Weights of a small GPT-style language model, trained from scratch on English Wikipedia: MLP 384 squared ReLU.
Each number is 128 + 32 x the weight over its row's rms, rounded and kept within 0 to 255. Layers, rows and columns count from 0. Numbers have three digits each. The size before them is the row's rms in percent of the matrix's.

# layer 11 attention query, 96x96, rms 0.183, rows 0-76, columns 48-95
063:116139125119141112104167121229107124126153116170183108209052103127088125116126132174150143103128076105134136053094179161136145178134084119147212
065:139145134119134150101102115119184076114060119144181135103099135112130153153107122102121085204139146107078126070150142107109082097200150113132178
074:178118108144083110152082123078177115114115123088140132079155106162171105049081151068159158157120155121105078147123104160113133191160135164130088
095:115137147138142139128143123209073130195136105182091195113157098153108118114149153153127082119117131183100081134107124096160059119188116140090140
101:069149147161167107101145101170076135132086135168130159137076055107171138139138156126168123125113079106099155128155132143128151061074170127082131
123:106109147139137125219122134112150122182115107111092061120132082173145180103101193080168142108195105099127117163140092140110156094113137135081096
128:107183117157158147161125094115119112183110146116177088136055151123088163142036133119146160197124161072166162178117055143087102146116132096142109
127:114155138144062134140117095129179173120124192155147095160105107104095126120069138093066138119163159118096099166155183171113132169148174154114202
066:135125065105148102153173070198076138125215122163158181133122124119198123120110092138150111103144106159194141155106125123152123133158110142143188
058:050148186102168143171147134164150160145090167153135169104083108116083117111121137119072091123096132141132161121140138139132125080093117091074131
076:183139150118134139102110114078125076181114126148115120085136144125169141119143094072115152169123170117167091118109100131145109159198146124135139
091:107134096085118062147122100155129166062146106087169176142100165148090111096146127141141083102112053098131139142181066136123117129031160146103137
114:116121159069082152120182131126085171119173120124115200113145156135138127091144123201129076069104101151135140066155123130184077140133127141098145
120:107064083088151117138152156101141153125107118124121192099158112077166096113114089112128134125151078096137122122107091139091118056169126128137110
117:153121121137140164142145087166124092132139166096171126173158167150100124118109119091160083148166108087155098171167114129141208099096115178084083
116:129128058181147129142152072151079136146152126158123176176109150181133212105167089150128124114119130103118182140071178105116101140160084134129165
120:158138146146108164148096098117139119154127104116131101108057083182179156124126183022137201093143137160164115147098125163156124122148102131142140
114:146108061105093099176117124165127104101187116163123141157117081114147097194142115108117105116089116142136146151178187161103073129079107150138132
130:121115092163134082165110110085176149117122121143131137085174114104122181138083106045153129123116191160199095118144129133119151098128144099203135
126:158110090143109135101188130126134188157157106150044127152131100095141103177119095132166145102130143102142135114163112134122201135051150125124172
127:116098147111151159098096139153146112147130110109094148189079129039081135151174210126124155165102115159104133139116128114134129095180170120159171
125:181141156125095084187102065104141097149167120056140142121190129098122119162092115089174130167162101141070141184141156146225129147170110053146126
126:140124121137098075135118091072108104106186176121134147071124081155146125177170154206092143126176177102132134149140145090098109117113145183144118
129:138142087107120106057119167143106106112134169181148116097165188056120087146165140187101121127135158130191105106143145076131138152100109154125176
115:060136088106218065198148064136115096080155115112085147127138094146146055128206104079096100101080135102162082145098136097189131136144158088085160
116:078096091054161108077166106108098173120095130106151126128160155190113127155122154138106148164140138160120180128120127154095097108058060135114196
119:093147181087179114112195071152092076123135133129093186139135152120145152153103082142082150106104115122136148078142138106114133122141152167129099
126:124165189125112118129147173100108076145086101124124133129157137096126167103167170127133122154100114129146135125062143139176148136116150136100112
114:183109116145161110114090101158162038167086088133134086121123106096058166158150099032126086124173099161104075125093148093212081117126107149116157
124:096174123062125164180167132170158112164140160131089116135108076094101148110135062171146107047107120090145160093121107151123064113166126167168135
113:054094165157140109159088162103078128149150194093072128176159135100157132116100200085128084105100100088115141080164155113133073138130134134161135
123:127101118165080158107099130143132130138039170142107083122108065117144102103138096055155118067097162104150118125117103156124105091090110164110148
109:132128137072102138138155144144148151127073158099061139108164119173077125148141174106166176120109144124208136149109178143108140143135128092121128
100:073154094139133051136143163120108096122124087142150072157131130130163165110132152123147044155113122226140084093134084126103164179101154107189158
091:064142105141105114131191142157171173097114204135148108143116168104087130176124097159131113152117127144139113073127121043156135156129098176147112
088:093083176134125063135154137162071120155135128130109156136113110118123186160115089110177089148159095173090079063100124097134131188173162120114154
090:170105170094129104153103111143149132180074135124164165079133127129115052124115132080127178150084118160153159158077145180170164053196128163109067
100:120154169088121093090065105126094161132088180168097171140083109145158169104142107159154149134104124125127088129118104191135133121159165129179100
098:084088103120111152171106124094164174066132130120091177118174181126114136091094117132139187162119200096142122166117147180090152125125133085122149
110:122111172129148138154100113101158177085131118105178107168123072110117170130156181124094139143162117089137141134160140134140106180154181061158085
118:170101129127162140204169089137121127077116139123121176096218156134097195135115108122073189135133130151086125126081155140133115112141146126110147
084:165140156166147109113080131073138134166156123144179128099071070129087131182106177104084078148154139156151143128137173105136135143172116145084153
102:107133092062091123138109175127129141120104129157152090109204153137123098134139136116147168132149101088116132161100110149132113052176150145104131
101:126107131144161166102147139096093121130149115145116138161174075154167123114155141062180132117143144105089129134133111139116079119060165131141140
085:137121177117128119161122093161139081144129186148135144127125125157114045099086126076147123178039121111143128119104164148157132058133156140114068
104:083120142107171174153132059157107105106202146141149136104150125090138154080126159126107097107157122140104162144116079127147111156155093181142121
105:129128084113129075131095110148187111133172134175120158156145093102134093085152105113142090136121133128134122150126133118078115165109143073124126
102:124126177185103130122144115079120129148147147149181144099157097120136144149075126124105079094137139136171091092109091135126158170160123122126150
114:127101105132068117119166098119131166120119089175128124089157092128091135116186130140117176057153128161157120197162165114135130068116136211120144
114:152159167124182147124149053176106164114125134146098088091104108115174145123142111143096118144148099093153124175101208096137099082145142121024120
092:113176159132093076146102150143113150171198148088094113158136095201135142106120133122106118122149084161112155124127164078135082118129121128193132
101:131162155155106142110092135149138133164133147115136122196148077203127142120101071091113120165102183096073072148120130133101208108120147143074116
100:090184120090122155156161089095130136100124062136139082129197124180163079157124075134112195055121087177097132148092101173119130146128166105069116
098:125145140066137140123092116130130098149089133112154138109165116165057126115134084107072104113114158127156136159123111058158123154159112097144102
099:149107165147070160095112063087125181143162108163056097148146127064121124164068104067129086170138082111161125137145147128178087136134105094135102
110:086101121188109126082112044155128143171081103157102158084132166114139090079121111153096144169125120093117150109142144121120115168115173172106136
104:112113116046102089101126113126174176193125133126096127109104134132075132148120106146119238170046104102101121123100178105131108122074085138149117
105:126135167156137107117160110192132138114092057148116144139189118123128141115102182121088136197163147134135107121155197069119167139148142128160166
112:143113109127139155131115166147194119113149129112083104161132103140120178090157130142096107061136135124122119223109161127122130133098125140140102
102:161114166195115094104136157087092116123092159097141120116105127074155115210146124115120136104147097103116104125136171141117066181160139112124213
100:138186089140117163177212123125146130165161163073180093109140138125131141099136089114139119117083193138121128142180136083144099140073113149151134
103:155123154120127133112119124149168148132114133129087141133097115117151115084119086145176106108159233156133153168113188100114178172149155029119148
094:194124154159183185133113168094114120186140125118158125120131162169094092057168043126127148145131121082093091095107122112095128138181173178150132
109:150068132147122122168209108174155130109113092073065106149106131147091138160137116172146095135132102096081097117113101133120158129083118155150187
061:077107137159104125137115114138182140217147165142158198099058106110123083159097100096187127101166113197109120065177162144128147076132159148096121
058:081141122150182125196128181086118096117142169087103141164177164142133148052128168123114145160177122111089090128158120144102057158110133089156178
055:186086117129127134170199122138082099130177164107079086117120153149090121110153080148147132114087114117144154099092114116110106180082072086143201
074:125098197146079100145114144105124138156187118118149101150162130111177146163124154177100118156166163139111117126165138031174165137155159077119092
091:181140106170150088114090089133137134172156140195152184089145081096067158114123079064152101134111117186128124117126126118159119117118142166102160
094:141144122088105161087136138143144139174179098122102121173163134113107060064097156108100148137076084146143107169112134141126143091072132092099169
093:141114054109105119125134195118163075134145059158116138116143162083090073178068129139139070144121115101169082126129109105184147122112111079150106
079:123112155103105154158089153151152127074135130083133101134143120099188171191135156177120127136134131144143066145156181068136124190177102100146156
061:079089139093049092121101099138097160122125112093126096108117094085151130088128137092147148132121109136127149119115208152149157105020139156114132
049:127151163118115123104148116153159118150120108122130108140117126093140114133155196093114114137104063156115100130085158043149128143125118158028155
061:104156062098080149127124122095094137051112142083159147133190190149159149145072173141115122187157195131155105173185142102166097161053153168150119
078:134135098113146089077142143212096122137102113182139197131095064106173078148152121171145107126142096164132127101109128109117105116144114171071065
083:115101142085100135217139160070104117091151141067122041147125176138168118126147166174123128139161141099101121143161138106145140163161150077154109
# layer 11 attention key, 96x96, rms 0.194, rows 0-76, columns 48-95
063:142099093139101157151109113137105161085146171123099112119157155111143078118143194108129131141141131089117123133117158115099144086084121082116166
062:138130099128188143097107112125062123154106098139119115134114131091108112140173115093153198163136117110061147133111100044105180115155134120136085
081:133119135156161120110141156152106133197084141172110145168161145102071131085134162128106124092125075155080141107073145084159131096120138202095079
079:111110164108116202137138173172124113196123161163092153048111092140137119146106085138142084113094121106163112132107106158111079107095148081099099
105:082094124191180149148135108139115127159107121101111188116165083162152188102150140105167155096133138145153113134123139141159082104092119097098145
128:137122146144086193126118172070139187164123101100140141130109144165154127126104173104129178184165111139118121167096144134112170167162119127121098
129:158140099121127128123151133099142114207160110127107100075121131136072191111090176089121097156134166131132108176137090108145090125089133093151110
124:139114087080114147097099110124140153174108151137117097121106114143148149082104142051102169124142143134141127144143208162120113134172143150119177
061:121091138100158212165172092095120164125157141134103148116117105137205190099186129153093101100171101138106114110133142124160126080071121120100147
060:117129114159097125121112157132111083106134146185088091185151095123145088113106150118102121131125117141167069062101169118137096107110137110139208
073:132154137138177127128114138170117121197202130148143097181153109095166098172126159094078071164128084106083127106149138095172129059193130139144129
084:121130127165134156098150121081127174136090163079050121150143092142131163165117073107071184124134152202161129123133094139089080119074067113108117
114:144116124162094156153074161131137158139166152132116104119120067099191124176157078076088077137122119118138104151145154082165104068156093152152129
129:162136175036160110108166163078137145114112155145119131076124152127149079086107081132111105167155138163092170136121113161088123140058142129149059
120:193148099160111163169131121106148122169117158125110125139103103112090182157146084062178100122147177111170129195173080153136078151132151156126103
126:153071104120150127115148095119153105099169069137174127172155104128102179114088113114180087131144149146132116113085184127118155143142165131102126
123:133147133196118152142144140112123140091181147126135098107141127200151157121132173095150098159126175122188093136088138159154185142141126146099084
113:081173057139159100138155129114103108214203151118130122136091161124137043153088133149185122134088128113134142085130171121106140110089164148149138
132:125129106149127100161138072103116111099120133148095161084121088120170131185089120032117129173113177157140086131162134107182168126142108155137154
121:079083142116158133132171196121108191158166186167109137136125112088125104169135125123149097122107118122127179120159122194136197150153144073092149
121:142121158100164146186067115118160116123136088111142149167111125089160091121081134140126107122119097166125083190129085132098120079174119129141139
125:103099121123133138162094115140149167080101080134124102114151145104163158158101133094119109144067089107121159170152169178222117133063145117198092
131:163120147130099092176124144167150128110143169092163117039134109135139142142100141208090134130189120157142104072158111134125171118074172150132142
129:118133078164112096104126134122171108106117188139156169112124114064084065118130127183100105144115190145133149159088102121192143127130145178120165
120:088128121120149083198178068152099171133139114132069107116099092109121134137118116088104171110078098104191090128135183108163135143171107170127139
120:156133138107110174105188163140105131147125142063123145142115180129134161147179159139163186130085153157101135131147176077136122083101102111133143
115:115129107144149153109121116159128161069165098114161162103181137138104121112091089106103168105126150128153122149164127197078108129189194123108081
121:125152135157122178127115095127200084100079149133134124102145130122099184048113119097085132105149073154112155161069110105147186136121174127105166
112:152120141158160141075116118233103156152102120175119133140145148096127126121122100107113093182134191167101106115098187101145131123183136099108077
126:149125110091105131088166141148163102166171160162160141196150115107073162133128086199136126154118055122088130143094119185197119103160137121150152
122:144092122132156164103117198119166155128115136114101130122123108081195159097126129132105149145089100016142166068142136117145061147105120150114147
125:142092162156177124078104171109104089126120114141096143117121143128154130119120123130163134101085174080104145143155124120108129037153141175051139
078:081133123191084123144072148132092127148086061171124128158069105087132091161091089114124148123171189100139136164143124110185183147126129094143186
086:100114110093129105167151094121206118156140094148135117143093110080100107154094126093128105080115152066081083107120160124156125069138149127117135
098:149121155135115119153142136078157130149107040126108146167102153115168125154188170095121185184116135108143149118114134226089139088129094045138079
089:113148090095121160141141126101163095137133156178174064066118127114125069122161082144171069130107124147158110137139156150146123143120109087088143
118:122158146135065150146171125136123129125113117125119112100156092089118105177108130110102132175132120142089214149102139164106131133127092156122117
092:134078138111102146132161115150118059165115163140124151134112113106122091160100124118155142071113130086171208157077129140120179183166121119124141
093:135089181165148145094149174114155154115092128141088120166145171134189156167141168116102125070121077187129129102116185189140130122187086173121119
105:125165158100115125080144090127073106142138180078093135099119119130122130100128105087212157114131095130106108186111120162122121085152135207086102
092:121116102195117109094140180143131106191145102157140105111122119170171113157116090078063179112124136154159149110113100139129142121081157078138149
095:145115150123107121149107110146100146120108173128150126176081177108155131087158071144192138190150076171136114129147108116093135159111122154088195
096:184148058105102122094127148158118156156156139093128113119122111140112116140116068135093175110137130161160190113069075161119150081139117133111170
106:107107145141123147081136111115180172141109108120086129057125107162121111135095134102104118103106100159098219150144116118121149109121142184098069
131:101116123170159146119092118113089113127159152147134129185085163119119163117145125155161088095127106154174028128181133098175116188082151098133151
096:071084177129136113101122111085120162111054102108127165137127092137179138137177104117210196110114116077112196081151170146146115127112148063131123
099:106177195215155146164096118106123061133160128114125138132097155088138104162135113149130149112109173114140181088120116096155038131187107155115161
099:168108127100077103090157119147088102122159082146070085153120082165171131156139117122075167099089149155167146086135123139129094118113146092135136
104:118159131099092153086136141132140139071101132130089129201095102141109119173164069137126043119142131144149188105130086164169158199189156130180165
106:163131105086134169100152177119116109121116209142198184169133108129209105128118085146086148192091080157146118121081072063114157170124182153159079
100:137149098126144164168128135184132179166128185090108088155129124103107072194129176099064163149122068104099176107119089151132083116119127079153111
104:121116120147124084138115129194154130159149128159133133103118129067164119112114118088139161041142125153124134133099148106141109164109161130120177
099:132114152119131133185051046102160136140087142124111088179149127158104162138127063159140108152172113183149122123142111144116090158167135121133090
095:129146137136098094122172123138136116173116109112186124152133155169093114130086093125175099116151131121130104080158206165166057097097153095137130
099:142128133087177133115135111138165140108179119118108160063127155133154092074161168140118133136130054182130153206119161100061096115144129132144188
100:142163093117149195117107133097161151148128134113112133114170136139120118126218046154118142100147068135111123106135107139098119196150107147123079
102:129157118186210152166087137133147148129088099120127102116106076072164103130128114111099095097104143141118127139163163153079158140114128139112165
096:056114168118141092148150151219158085127137153137147097135131103111174100149087068151154154170157117102088107111064147140143144063089140139119149
104:163150132148118121119161138139061181155128134117201112104071192165165148083094168144165105174116094073093153139136124110197039123190110126134199
096:112123115127104175189123149161096086094154095107147149130184106091166138126052094120104127144115101144057170143179110159118145113166143121187131
096:187143188104139105102116146103122154098083095101153123163071169120154127185143134095097127086128117098084096133120071112134140139065136131154118
100:124144149094114129131143092101087091197148077097126110097143124133119090199163147138125061058147121160118111104110143122097095124078104146118164
093:089149115134107135117108161173105121118134114151123102132140078131106152128135124181135157083082059172180138144115091137105080106120096092065075
105:121154137134173073126150251067126164103146058097183132161114125122094099111127171143121092129158151182143151135108123147140104186171140144122086
060:128178125126143121158120161158033161142100101131166154137117155152123148130119137097128111155098111100103141142080094197116117121130146075120130
061:103149065139157126090119106122124077205152124175189111142136171107134170105109166128166145150101153110148153158131132117054182148145151111103121
067:057161144114219138051109106137068126137122140151117138139096104131182146105134177112138120065112097118107106173115092094126179123166166139117096
067:156127122166111137155132099168152080158076152113096085075125114085072120103197122092078139090092167111127100145170120191135107102143124134151106
092:096145131122103134110099120138166102170144125141162090170104183104114037152095130039086132087125157143128078099138133133159138135099138063102123
092:182083113101132097155090169108096152168082091083125109115089130096165139145108144077122211119139157091140126120148105165137179195144183114139118
099:089119113144096131127144139114108152129154153137138091144138166080156125174072138142093109185118165161118155080132094090170171101072100133118109
082:109116121121092108079124192156175116149105159113160156139186128178168099125152159132083163160130140120128121085121135173242126086085100114126120
065:198134208170134151126165138182115079150102141147146164113116120151091152092168098119132165138127151108117081072080107164132083168117114081177156
061:084121165119135113163123137075116132115101138163148188140107159167111130087174120178133107081133102130137121128166095139131134126108143108115086
075:157119132131136133134101140133102048183129131157098059160111129118149168142076128114159148174134131155145134094140136157136207149183105107100115
077:133153135153049129175139122090164187099166113127124150112156143158134139089088166088093151152139152063115133129161128139125140162151184106134174
095:156151118147117103140077116134116093103160152180133097180142150128145138181120112135122117148154170189181091082110187091174131105150090096137128
# layer 11 attention value, 96x96, rms 0.241, rows 0-63, columns 48-95
110:159101146083180118100089085106116116104150133128126150141127145128098168157154135172153141088112211157129142126102141113068104125141073151162090
093:118174141162136144097142120170117127151146082082125158168114163122128158178108058134163128100149125102090111105121115198113064114146119123184162
089:070140112111147162164102119116060112162128187149127167125154152164119106192171174172129180143177154064067109194102139088142102118121147151109107
096:113080215103147060150119033131128121140129118137140138121154135151146110096137190112143148127121187083101139092109131229132117089141093101144097
092:087063145142150086135116118165168134072146081102131085151072167144093107146092179115118137143150153103086169160174128147110114113083112199130181
093:151177154120138136173181108193095122189172150138127168071031140157169142114087149157097128126134143168154067169106097145122042152142115122111128
081:114145136181151156144154128100105114143133147153152096086114148114110132137106105130077097089150173162110136157137145066126162182095229140213103
096:169087110097128157077099201100075155089103095101170169133150169129191171142132129145138163168123100118130103134037149112099138183151182122098106
098:086087148080142148142125187132165123134126178118086156147099201149064154111087072150140115169102134097152086181103112129125145093151153131098143
104:080159160157093186082184135132095090179122096088126124106099079117124144145056122159069118169099105143170099161126103096134118145152115122086121
113:143134120126147223109123116186083109149067101120131142108083111081177171156102121129098123064100116156149133107142115130102099160152094144126090
094:152098116130097111177134090141144142100124120083135150100153154112086134133089135091206115130187122124110105122102113124134064131210122098103119
094:117104123112131132135147121191089127079144071155122102078116105174230139113147139070137080132118147169109146127127128126123158110101078112120175
088:078107213132099133107106155152132080141200111137148069172126053156093133098091102152131125102130177105127111128126128171128128065103137083077196
093:105172116142142177133167128042119144156115196125141121149094131129121079147129111148105123107095192106110130139148140130060099133105151163210138
093:170139076097148059104123148109193129131118124128130087162161135145153112082117187137082123075144140117145119127104206126106189154138126120125097
081:122113192087069129178140133137126138146127122125083140097164078147146109079125106125094130082133121195121084120152110175105137104132139155116085
095:124097152120146144135157127171128140128090150174135133093182146113133184036122104111092110133116137157130112180087057101139106114111089142126124
106:081106122113131173169101172059163129114110075108073130084121149111078154119178101172125169161131146170182127152119137083145102128181172084128109
097:082185134060144155118156127176066148105118091102199126114167153134143150103154155082143109099069135108096150104114099154042117168135110055148169
091:124150053116161083069105064130113109143111158083140112091170097126172084146104105095186180170154100181118121109142132167168130152118088135113194
093:135133114157120062117154105123133159092096133160187134131115110093133141121186128119120156108074120120141123184130090151154175140072121116115137
087:042125112151098126089070056131036145140090134130133095101103135149143122158145164110119128101125136102104128109073162189124179116129162125101154
092:145166174079127215087074134129155166129094143103080116058104087122113148145128131150186126127093181128097104089167120070149161133150165178147092
095:131056123120109107149086112121141190108180148131114078193118102132139091160062151107191093168157122121093154204121129125098128150121121085180148
090:128112107131108140115098130149145162067093208157152192155216067110171160150143130137119187154161125087133090105095150154133152145162127160116094
091:139084157172120132113127126099128058125193172112136169082171117121109107153173149098165138133099094106089083108138118140122091163134169130181173
088:161132178076076197128220147146095117152119123156092147101088089096186117185148088143145059125088087090143096135131149136146061165152159138089137
090:181142159127096128142135122138157119198153131153110143047098106159164144205133093160158182060121121083071148126088111128190123187155160129119124
101:139164151110140064177101069125110134174090170125117033119185178180155119135148085122142160230121146121135135139118151115166161077112208125134112
089:144116088166064135142130130123107211097126093129068162098180144145158139128177105164149132135132109172149105158120071093133170122126130103138085
089:129092134058105111150108116092187055164161109211109185125206138141149067124192104143115097137118134156124087095125154163118136130066127111150167
107:068120113132144098124103130038214124136134194138116078138134158173066059154126138085098146132093137107137151118137141139148120150107072071138135
113:084177143086182088151093140139161126080141138131167105088159167140165091123208130174202135131113137149080099127179140066087145126171096138093120
094:135113141098094139107128042118132068165142181155160116114157105125134079061149045086125169133121116093132132070122084124106039144138200174121104
109:076187057138172119101157193106135056145170100128153163152159132160163084096157125137091154051096110127129152081084115165094082190158142156139124
107:152144141159136126127155165121107169132130088081162111126075100163184129167078113095097132093125161109110131121136148055073138183137154084151148
095:170133119100138091118130085116110136189121132134137088069125199147156099162079157104115158154046075174126157103140122100184157134157073122114141
095:139134139095161134139187070155198079163125132089097133124125108132173172140117065112150108127110091137113106088074160143139152183125092116128137
090:143118122149043123097129081092132120157164091100114134090138149157091096126209121086104180133163108157111176140119122082150122127146203125107167
093:084096140060171145185121171073086060106101093111079133146109207101158112174158102134143157148099134129135113198133143112163122121132091138113168
097:117156108178201161097172116114144094092120111123162147077098134133144122095132071098183121110107124133121141132136182149126166165100148108142181
097:136132132116100160160142046118103131106131128129180096123122108117084158149145128108122126107135091151109139132129028130132118206098158143170099
103:187144132160105141133103102122158114099108153165115068133151090113133158125096107158122127159166121134164111177084189120150144100116115122097154
104:039058207151094117145145071168141144161177099087127117146106131147159152102118130159079090115120150068107113141168087126157117124143133182137126
104:118108139100098130143183145185139110161109126168141138174114128128117098085130120143106114169103082147096110114143147141103120087153168110126143
097:155169073185187136140114154146162120079092087108113165083089150146177124125149084143151160139186094244111107095131124161067072114122110105108094
103:085152121131133192119110150137155114143102149079102117132119160171117134081149073104096062175099133144074144095143150102157116105141112091104219
109:094136196145168111077129118081087158107101123109108134103143144159146168136138094083082135124145126124174148127137078152097156132132138170112119
102:129167130117124164138187118152146087124185142083101126097116164113124137111161117092120151102124112179136140163160114153149089145102061184123137
100:072136154158048118105162143118145143138093111089181123146123139114151111164101157151142098070157098132154137155134149145085105166115149154139136
110:117092126135146166157122125181168157169131138094152141173134153065152166145090136166127099077124117130149081179119158109155158150153114080126164
105:174119131078130142134128124117121156139183103127140117136114169087133108104180090167095165106060068164117165104178175142112098106122009145133160
101:123151104122144167111130132088140159126210104094101105100078106172124083108122093132138164161184106109084159171142134066128135127193096089132122
096:152085184140041131113093129120156113137108102117129199123094142164082113171134070116099123096117128135136127080156167114159123208097127134121162
097:123172070194134136107131079160118173116138089098137110105141168106085108075109107127139155180148081122157133110125177118177125130166126051054156
111:125056137127150133096139132155124110134114153169155103110169144093118107131096179077183137132131128080147126130195118080162165110132027170137102
090:114144195122110103118165082158123171110112115134148105140191129084124090087150101084138122059064139177077132088074143121174127144101121096047068
108:135125171091132143125164170122029154075143116108054114188134109150101092156143114112114145122180197105112143137141111151092177145191130083103118
092:131096156138139158086160108128137090075120147174145118144146154095143129130108135149156088164102131148132105117128152124185101162111172145149155
094:123043136163133108130200158129106149143113172135097124129152171102105135123148161077189082016144147134135169131180089142122140100149093086110118
103:184116120109117160121173115115128137139119128126109091198166123078140129152091137131119189110134087091173115102187154101092122130103114143107100
111:130097180088154089140072124168127162126124139097147131095199173143119136166117075081182162139119150097092128159114098101149104143143141116096127
105:170055163096137129091068103143102127120103109136150123149090130133078133086109166114162088159158137112101116180161147114171134105123064081105117
# layer 11 attention output (transposed), 96x96, rms 0.226, rows 0-63, columns 48-95
108:136128144078098112080130166143149032127137163144149082100159153166138133113192123134135085068126087141111092202121147139131164133121089110137169
092:170114116125073099099144119166156075110147150115120053125103146104104122172166149169070097150131166086126185136094135075151116155128151119140103
090:107114140097110120188186148105139157114165175107138155157153112211191093154125091067124124071118130181140145157113169150048142099153152105133174
097:154127114137122181122139164172104134165135170172146121100147092134165175106142131156113097121174060142167170159132157127112153149149184174106156
091:121168134104182076141150075152135104152155171138110111132159132090084139079133105178095054109134117135123167127072142139174143141152124113135127
093:180103135127118093147090167085153104084140142147157095091117142131140095107088072111147180126163175100185150091122130104048178110156089135151124
087:099101111094114102124100129085132145105151097069142154115121107135177096145162156108227086120140136106113128150125121104153116095159076104114104
100:077151045074150140125147109055165122128106150126135134081111139116145184106099150093106133106165149051078178112170098108109110083099112128140116
097:109161119158202119137128132149091127071113094114130084133150152136139139098144155138129145146084134152112127142129142081168056127128107069185118
101:194132101165128104177042062147129104073142171127141108132120150126191130090178147041123149098131166089137127106143141113162100138074109148134149
104:132143143129097130114107120097176150148145143139101108103071168056155151108115112088151177108157160129115174118082096157101098172156087146192176
102:120140042127149100097168202123104191122119134139119119157140113115083113126132099129103148079124125067143202170124184133087119161094201145120106
095:110097165116060095095073084133119145157151165114104091125089128129107140125050121156143142128159144126102172089143160123119166110107160122150144
092:199093097122109068108189119145118152144101166106078148155108115169116148175111073129161123163173099165163154112145111072109113131146149163140069
096:111095114138169146136115146175146114122140107123107151131127151121141124124154098139177137075111108179122136107111112145180154096157100132144152
094:126145152198167148114134180120109119126041148100154179116164123174121196126119115068116162147159128100110159140080116137130119121136115148078139
085:165161172137181087076115085139140165177186101191159067145089082109131116124128152065086141163129119115127132142138102115119187162160164162130168
097:142116134126157114137096092150100097162193069067118184163124160085151134120113122119102122139133035077185095176083081104118147088095197088176104
107:123121145143137147159090143141137140215116107078064099158189112131140094102123134120129154106079057108096126184199109113109132122099111161132118
096:178173139165083103073103136108124091148119125146215153150177176112188181131120110129136124172138166192145138121163155157132102111080146095151112
094:155112150113107178147153077173089144145139129228123124134131146096105170121136143103102148083147177094143144148122135183068116123151105075119093
097:121126143129135102105128135137092182152095063109068133064141095101099093096159117121085081158162155146159086068141156093122119064179118137137163
090:118214171093081120125144137095149136128202106152108176195128070123183104111143094140160120087125109130088169058186110128116103158148093103157071
097:093091110138126107125146095118107138115137164059088144133141141164114091102112114131092152063068106179096199143113137146146142153124070103118163
102:111181118192130075134098114122124109073086158122126175081117140103104084149110136138111095042132116146137096119128148105132094072137146195170121
095:136138130153105168129145158109107149126131083125125099127114190165139142114177182117105128127045164132118114101124116090071111132071132100133150
092:122133101176110105175119105138079105122105119130106085135132083129208079140125088159105114129151163210139133080097147157163180145140102101081123
094:156083076132154097095104028127114157117117135145145081100117113133098108127143086086155155124142184202172111113109111111081141151164069129152166
094:121125100145055159164085115102150147127104068113120071157081092137152117113139144143127137081164151119161135137123116194144113101147124155085101
101:080109176152078104149128139139076148134147097126162196061150118221143133119136149194128159106129099117095144103162103109124083165143138143090109
095:013155168168102130154147121128133085193080136190149154114071152099174076146125134069123117159108171135103118179165133138114160109086197145065126
093:109168128217076162137125124081116148163085119124141091139140064117134213107138127114148152064158083141136100166106106101129175113159142105082119
098:126110202181139134136130119157105146114130066057150134136160147092164148129103126139114142135191132113208133106108118162090131126171168169064176
100:117174102094135129061187103137138102151090118144153160093112134135122086108121100158186072067126147174125147127115160148163048139141137096127113
087:109082090169147096174139175105143095163154114128145128118139179101098157204127160161098103097095139101150089091145098174160186144130075104127195
093:112109137108104123141156133103114155120142150119133129161088175093125103151167127120113141049115091096167155144223152197112158172121085063110234
095:107097110149149124159210125136177139092157127122081137125092108177087160081155132145124185119123113074150100142143120121066114207178174129130133
096:077146105136132129152224174079120127141152099140150185165132126110152148137159150129123106176217181143104134154135141126119154119090095129116091
092:138147081150130142195147129144146127090144159190094151091128093155151130115180144181167124143093135089102103163133055170164102064112132146141131
087:124131089105122100072177195157096164121135134145188139173166122140124063189056067149136095124093144149170137088116137163113180116087138139189143
087:120186070160143155185092112142162149121104119141149101165130073143125124129070162160137097165183061201079141128147132174175106142099159138059120
086:094117163124095182164131128185113149149114164141136127106181159112108119117169123135115145113158065140109105102100107149161114092145126093114144
091:118142173223175095129139113134110139120129159153099137082126156134131117186142139040154132052117115115108077110192105112143140096087118152140143
097:139141116175075103125132141115134119112128118088124107139174140129053137146119126086129089151158153183142144161143071159107125054213152164118109
095:108097139130108094115133154105151130134212116145052091046145154149117063126115107144178142134111125167142131121122130136118161146127134159148106
092:140120123105106132034117104083121139096147152109153142131155128111117168078081145116111098092122151046156111129128094173177098153058138135100164
088:171125117104169062091135165137117150087085157126060067084118130104154166181146105145113059136091158100076154116108099122143102116123118169078158
088:106149077151076146122105124125124180141154128117117162126113132145143168088166197191131116124127131180166113158097105094111126084086073150167167
094:105148095150147134178159197090105079175107174113113164070135062198180099153091148115136134108106123154104103162157147092128162106121198109084155
094:086137166118166104187124146118120199125154149144108084124091099094115080131101126161124123144134187192137121155150102097147124150150154108124134
087:133102151177135116222110199077104138147072149139117120124140119165132173091129114146088156076149130081140116128153126154126109176133149120120135
099:175131129161084173105063129093119121114179046171110109130161084120110161086113116125146131120165143100125190124103077093104117156162163155096077
100:166090089138114099173130118119111131115146151100119117124122135135127115138104122159187136119171161119160178148072115096089131132114087130117136
091:130109133143153105127150092186145156104090120096094188127182141076180137099119126144119120146034133149137115124109165126132150175138119153073122
090:125100120153102162145118092118157154089139172105168104144157092146141190179156149179143164099104134164098119118075158147119137067141133115109188
093:154138156134096107103195173107120124145169126120115198130149124128110081123170174097160096144100119101068146129080099100088195129195106142179149
100:141176111167166170083136113141127132191152100115107133100145143152134132147166148105085117152147143147180030162133122155078080115136137062105096
086:120164109121110127162119145085108138167191083081129114105099140116143077133122154135125112102114120112194123059099129137148141075127120093200149
094:138133106184159125171103121108092148112190144097141135156131116199138095115099116079154117134105112102197091111157128133126039141144101128123076
089:155147148159064139175122109160100088112124135097106094131080115116117139125078160151177110164169150164157078082103074094118175154117084098171151
089:109182161087127183166143160158103140155136103121138144110097120154149122150139147114150179214131137084142117135114143135141095205103078117198140
094:120126114142088093156111132107179137107068096177162166117111092167124126172142125116112128106127137160130124177101138154177163177149142143196091
100:124167081135161128102197129103193122190109124129126143096126110099112183171157101055167121191106111185126178150121109108119104099140135101089135
094:101163098125111131114164091172086137163072093119121143077153131185145112158045186124113163196073145116145126161125115115154141105135093182092113